python train.py --num_hidden_layers=20 --head_dim=32 --intermediate_size=512 --norm="layernorm" --bias="none" --init_std_o=0.0079 --beta1=0.9 --weight_decay=0.049 --decay_fraction=0.509 --doc_mask=true --train_tokens=181700000 --max_steps=11091 --dataset="wikipedia_en"
Each number is 128 + 32 x the weight over its row's rms, rounded and kept within 0 to 255. Layers, rows and columns count from 0. Numbers have three digits each. The size before them is the row's rms in percent of the matrix's.

# layer 17 attention query, 256x128, rms 0.151, rows 0-50, columns 0-127
092:163124130114137112124101102094139134116117084170120147141173126099101119114169115153101061152111120086172120053117141099136092096165106132147146128092134091088134120086089118114123122127070150135122174157132079152125126156124106107128113109050197144038153145162102114107164141112103159110113173126103109142127113102146177151102100062000096130096174150088098078129111074170112109139076
106:125125147180154125081164119150133109124133122117166145108133109116081144140144116087132207135166097130110143168135080195158179123128103148135134143157108153111116109187210147119117172094172149055136080117101168113175092143164086127160183149190133123118110143165116206152174104153146146123088079165125136119123118136088107145124137135249156142104148129095080159116164107139173153108166
085:142113139152164157096150160143097074112140193130149166129131135148125157108130083097142255160162147121093183179148108099146102156104145167063146122098114140160134165176147125150161160148180134168112099088114116153135117124085170101113131143176146147172069119118207128212095166135125166112135096111169110131125131131120095145184171172154160140106105084146170140130127171109103090107101
105:137145104155095146147083161152157109122108117114160127135125145115079090123148167145086090098120114131119079075135109135142080156110132101151162136162128126063115065051142132139136133167119115151153171149129116119106139077150134141111101160085113101043156111103036112061154153101123109140120140137190207091151134148065121088142133120070101128169182066099120140105141060166120192136112
130:155139129132187092083192090107112135100120157110119090135166075074113096168147174126186112141152119084148197106183155161126176119145123167133089104129137164132106113135139105108152131101141052131156131128157146109158159159120131150095136150114162157052093146127139070132140103122076123134071161164079085145100121099122051187070142139115105038130143135128099168154150120142062160122116
108:149077109089132129206133137120114113064099076178165136175080135171154145117110154130173119066118183075081098115123171113158169109138096154088144178100120112135138157175122097126090137144115128178126147119097120140125073162083134129160137151161106187156051134135127061096098093084127118135146082081118102156169173155113100144118139121121132178140070114151179081105064108120134170158107
108:174121148120171170094087099110136154125108120114111150141175171117159162115185093141120163172150100152057127188098076144132127078152152092114166123091094048120219123142101150151168165118067165143119125134140130118186124100133114135145118115092131177083127124165157127199110109119152171115174150119100132178137112155108123121131141101127136193088157164175125032142167165126088093136143
107:145145123139113129156097078143135123122105157144112188108143111093153130097181107120142131126144138115203073138191145140126137171135175092177168158114037114129156150113127089137138078097136144082069163143139137191155143120137076104111151088089095070114065146146118182211095104176133176133131121120073118147152137137187207147180157149143101157100127147120127132097080131129151085122094
093:103139142174129128096157131112129129164148150096167166123165132057099155129120065125091174156131137149159154144152085130152148146087173091119174085185114148097082140142179120140140169189170064094151173100166156110153146121191159121093090130159114086090143138105110164162171134162182114138088162169134141110123138157111098133170202179200159082155114086131137172096174112101135177114119
110:149118116132164136132159113137161166114145150196186173148136108115087139117133147126136178137153094140151138108133071206172148088155095178115136118078097113100091154162119089141133189084132071130118078135122149183136112118156061141137098133109213152097119173138094137126173137206135147123124098148126121205164156082137128152159136100169140174102163159110103073100174123113154197133165
096:093124086110096118127123120096161203138165074124102085129156125097093104162129143157122042134118096150134106119083139190138141102170103118138137109134114089072147070120117134121135147068058116128153134128166147095113114134180077162139083114063144142064175170135064128098186099133159122139104179131082147142108120139134138122086117080131108133134188200120069076131158084134152175137151
106:123119142102117119131118107156147119174114059119093099059099156077100099137103117109147085099064121124165165089036216100100095125117126135091081087103151193179105124122146069115137134141061157161139127169091075128193126080114155115106160087138148129137155106157137097106072128101100100114149113083142100110131201130130118122140076109103139076109108104156152159147122176155089125104121
105:153160133101124120095113119101110164128164114132121137167176150093117151098090111231156170149154098115147109090158138165143089149095130108064152102136109072034173141039079101152178141158094113145136141147158101155118110093119152109066103132099169132109098154157138072133103125126166103102167146159116151140167134117117125165128163117089124114122168073128121097170111145188075181134197
112:161103079118163121081159160093091112112166122101075072093127124088132163124142156115099132081105106104076110157094151068155111113156103113146160112074137121132140094106154135128137120145077179111131159134118113088069096158099179114135155167095150170084187167085197076142147146070106110132147157116133157137094045223128182133085118148104120123171112138124102135152128104103107085117066
109:101126170081164134142089131103157126126187109110104092093146181035061094150121104128094119124118091088173145174160175113148080106100128072098128051137072134152116146139107127120160077152087033186133159157176121134146143121114148112124103152146057144098116202149125139131108143126131153135190131086156157121102084127147142143070115115068157092109117133151139123118159170125093138136115
123:144108110092216099110139065081053143136110131144105152117149164139170180098112063132164188123078129118114105161117117144085213155112128151133192143131138116136130139126129070145124131158138172108082175115102096172113071194154152107134127125157184206158119101108186084155128122077114159134144163087087103143161148141145126153155141131134117164151099165148118087162088149129183124131103
103:150159096161164076134163129132179124100143155136118108144105127053146181145133174113116179080129140103078120133193131118148121160150075106229145091102141103180112123178166117105092172111127087112076206157124118105122139129104100095139167115142139139066185160085112151074096158104192114114137208099129112161161083141089149187113149132143102099161119141159115149092124127141119147130140
103:159062151159186128117120121113134086097119151166143120115115122161072086100183129110149128085154108105153109085112070120163156136100106127105151173097044103110123135117116203156127139129099122074123125196155116141098075158175083109135154151164134151097122156138151108151188161121081176140110117168133167162144096108034140103092166155112128148119130165144147053104159067100161106179127
092:179135109115145103137102098154124048081145205158124164106141057136197135102185148143123150115127145127102101142163083063128099173116153136143141152104123142139123176120120147136146100183153144116062143123124121175113154214080172130092198125135099094196060127098181155129123139121122118135092086160153127140118119147145177104114121162083113120146063124127162152158069121129113077135097
123:175104127144172145066159112103128136104152160122089122152136087176141207167193148125106175128180155133072102192173075116150134100159105169169130083125109076124170114144190161126122127095157157077088135126127177142148144141124105155149179144103141152063105163146166184165147149132136187140068132137083143155091064125125140152132173095111106100102113141104087169131199140120113126115135
108:107131157181064130083156176134098147101112113116153136142139126129153098154100091147143081152138104143136118123105110101081194096111224089114102177189152108113133114171124183113120133107102149107185131047191117135159123100141087179095076158061115095118144138117090127148124082169205105134167146127087103133152187132122078127113176161129155175136174118153147095131150077104134137120155
113:140086112199142095095159111120116119175169130116140110110114097145113155140189118051127191126200200091167140135161167129171179125175089157142148114092120158198101125146132124076136160057167156086138090148075163108125160104172091149135176128152132103118129121134148168151122122186112173114143106156080130111143119117081160131133106121194158121107136145069107145054124093127173109124121
095:121122109146098116130112169172123067123178128149151143134091118130181122172115169111151230154196121124077133083172153115147126107177114175135101145082160133108112140156133157106102176094193176206176073115109108157128132133090156100131162180128174115129088095135161107112101118144175116127142105135121096116171148136110125214134142109170151121132162044090103175133101093134100160111111
099:149087184087185147108113124102087108091111172212170190142164153135134153136123109153142141151093172134166153138128068055132180116151170144096130079185122147151042181132077123153118155188090086165113151137145143187162134161099161106121086146122106120142119112140160096159125138099163129122154132120110150158127156071150130139154146124116136230115056114141161129128110137105143099133102
116:127151136126070150112121156151143129145087161115118115132085099110105143145076127131132066131132096066139208123140084130113118152106194134091079129153176137129116074105096204133082143118110112151134110083119109126195139139099147097146137124121105129152102147226166153158094104129155087131166089155157094145096083081041105139071107116166117161085170093190157125191109104118108106127147
113:159107078118107101101128131137143143122173137089102124092156105145103185152191110126169162091179151120081083196125117155167127132156127141063190082132111141151093117129102099088170139130133141074106106088093179134107144171115166177084159107130080123192109142107142146110114082148183150146168085137147187130088160158129154115161108167172209138143118108158112154117089097145175175106190
109:160129135114119200112185136095139138154164142118110124141120151085109125111155155115091156122095091222103128172157080112157132144092089121142138105169103132157100140124180141098197136108110123099133091202112216132134099072147058125090129098152142111124194137104153171129168132109090144142114126167109162133092132158164138090144161187117124105136091181182097141110182200124120076166117
101:116125115104147086123133100142116124080130208141106119125140050139158161137194166127070044103137149115167154128138057108115142135117140145109149107094152102145112147121136139185136114132143094049068158100127155092078201178132123150111137098091120094151138153100172166160168155160133115137074114193109140132050062106138168101122140163142110138125086149151144147138148086076130081144101
119:173121114178088135084138162139172076138132096102116073107106117090097072142156188135111106116122133114076141097111159059168049089144107112179074105131097128157137119097160161107138161142108144130141130176106131089151119060071151146103180144116100113020170142124126114082113149135119110126071145126129181123159113198096155127131146150073150055123124096125141178116154112126092127123137
118:125168129145137131094156159129144146147145164137115103127116150069139124147115152101130146107130081108160178087100104090107115061142125146134134102083217143223092171125078121132166170128115080162152109121138109105076160041094153161124081119076178168122210090066138067125122170148173112120191157146164119188143144125123135092162116127127138130111168127191142111111120136090147125127116
108:121068103106139114125135126155143096100138107128128118083132146116108090132185169099084095126081129197071120109053102132146085125121063165104188124095138122143142121146179095143169168139076144131108099159129134082087130134115140174117113084095131141113183124052118100080189174077111131128099140108201188081087133165104140054162095138075087133169119167135112131138109127162129145126101
107:076096108147169105074086109143110091147177160138140125137150127155169144169131106129101143107127137199114066118093081167151147110142135117177198100109111102114094108172120156173135134142124117128109151120186125146089148136172128146105058147096176140088146148045137113095189162087177154135118172110093173101101148073124136101166184122122114181152169138149096125153183110070163191129151
110:152112089128126179116148131179120128124152156163140106133113145119198146132147124152163110137154113107117122040125062112106180152182114196124083132112118155163015132187147137113124085075185076150113120077113134155108186110153117174140125088124128113081132162110143162129133137142135122120145084152088181103152103053095137141140152077170124134144117157175128137173131124061104174092131
083:132061098107159155136139154186141102184191165152130100155117160096105130122125061128114179152184139062123149094121087151178175155153138160089074118105106125105097094152122115166145155145162086169098124125123154136140093136160132134111103121166096109100056139150162124148167147208117186129114093168106174134149118067119116142181170143204156122112126164107159121101161069122110185100121
108:125116117139084098113086157138142115103091122104158093100080083100129094152119211112105062131176117103133195115108193127144095073155156095149110123132134115135129085168145129092082124075097183138126105104068134096117172097093143181161173110096124079153127131183107168132109112153133099137180142085095121096063088138083123150076076102100122075102117091156096175119066103117093121151137
094:132161083110108118147121151094138169130135075115079125118146107170091153159135147137122048088083161170095075165048181115110091102143164104146148107131106123113182152135133172075106113119050198068172138106156138110127138131121097141108179097103192086120200136124082098086137091084168109147111153122152120153085111168114128108110061106103108115121125119138137115131135146071096079170146
104:156131131150133142140151136168150133191115105189147149162132076073169132100111132184094130153164125175162144141236094118132180112143157087125110155127163111084102105060117180150128123181111089097063172160150173135132110135145125106103066134097106083107145107151138187108140144185129103149057144129154145123075129170142108117158155100145180102174086105126159186117120147147152082112135
083:141110108087112173173049121152113094091131138136173127102103148150143176101097092119163104123112102081134160080108113131150121105082146103122082182110111125121153105098107121185127115174166087190087121094107125135132090153105136094167110161210076174167088132178177116146074119176044171123147083148143142169171142088111130062127128132141107171095077093125146097118120148111145161167159
098:147114149172110133125133139188137073150088137137098089110102120117104171137110159144142059095133110154171188143126160112143122112106119112083130124131181119214123086096126077147124151136144139106115160064119157114069145151103222126120094139135149077077142073115141078094125099143117086148074155146123076103214139155093124147129088121120166111098114124073154190070118095076112161137108
110:112102133169108141095154178135129140141144174064152095147098134058080108167134143096110165133159111139171170092166073136154109102151126174154155107080126169143062113174093142102149175093195069145120115169106129128107171116161135170122151095033131110058126102077114087106131158148178144131125153153113153153089120116129136110157112149084116097153167143167150172135132055150144157079152
107:104124189085194145131118080140100161122096128089190193130176072135100130115138120124177116145106170098129148160128125159117180097112144092129093123149062165084127151190141096160117100117142151139120092144183091145147081114142103097120130098139207148164130136172124135139067100174097123131198121078182065140085146104153151184114148122112101151129121119106111090113098179059099129169116
077:145098141127193130103201106142114104117189186111153172153147118103129095145076116074154210146116135161153139117146085180143139145147084153106151123145133149148066156146156062137189151100178075096125096134176141159129085170138081117128119182132098149174075106094152103140111173087090156128156140153096075107130153138156117153151161189150149147112144145126119194191107147145152167102111
109:035129090063180106091085158060106124142158101065124112143099156097097108149085115055099093154135114108175119109064238148104084132122112094122168100095124110096174095166127120113105133131187146146129123188139147111135148098127125103057167157117132136136120182159118125128089123095118117139173157080099123041103127101144133149157114139113145088123144100147106123138148125135149109149161
096:173124123149121106125149167114074206125138112177132123116087177132119132133157111137116128155136106138051136135076064120153149064172149153107137137138126112156111147174152233074061176115085177067175089154038132104148115082158139187158167089121143120131154109123105135142160156136135134123182120166094182144099133159110133143099105102099125132144133143138108088127112092139163067105128
108:126108194134142072128101087123110116101106128103091072052113102129115120139178098126113155140170150087095129096098139184161148119120045164138108107118105107113137182157142075135111108119095193129075086195141090141099109160138159106167162101165132147165122060141163104145164128138107159134120146118171080102126111126085146131165075126062168125118145202095129123133106041138131175101141
122:168088147093166081164161063105124099154126101135107136118102182081102056075102086160168081106043122151185140126139162113086113131104138079110129142145140157084150109098109073147177079173116092116153162124133167094109114159155127107101118153176076074164109151158150101152135134083077111153118162147162102099131168142152151116143101179161128140100085100111150176106095195153162125152097
098:169140118133161075095150084078087089118139084123069094172165131140116137136168111191085134092133193064088147169158123082107154125157171089181075149151113122096135109119198127123160133156118142080192148097107167100155161104183091129080166158175101089062104151105147091141151175111159110117080106150130130136130123144128138101152172145156106141116089082121129131086147140106140137204105
099:117138160142130138134139068157112148124100137125118126095123142157131129148166144163134115128136087072107121080104151179126128108056131180103111201109104115120105127180174104148068162125112186115083119108064088118148123140119159092140176090149165101144093120148147152193128092112105206116200089128094146131107107110126076192109155131161168075139147125043067175097150107118075155099111
096:091152134099081102198129125126172098086133114042139110062153159142115156120100107096076134116177106117131077164078156136130154178086159105150121084113087154131165119110103116168116066144107148113184119126153156109102111165173113145121161134143070132208124140122140167090095107099140108159126092153147186085163156143156076040125129169101090106113146105161149072124140116136137159150185
104:141139119169130101086178070051096129147173126052105076103158144135095144158161172147129161093120124127076166144128176088110149083095133102139099124117120158168125148121168113117162100093127114055170123151124140149141105109147120108113176138147173123077189170058139115131106154115145106126102164170144124124152105199139142123102142150155124041126107087131127202097187161067115165155135
108:130097151126185065145095074118127133160156069068116120124111128139067083110151069184118082150103159121117149152080171136081121118119148103088102124127068158075163132113140128128163101203113167171118105163123098069112094119178127080133142111206119106160089157178079161162138093169046165132117115113175133111088157091113156135122088140125131127118136086095136117114117156128145088161159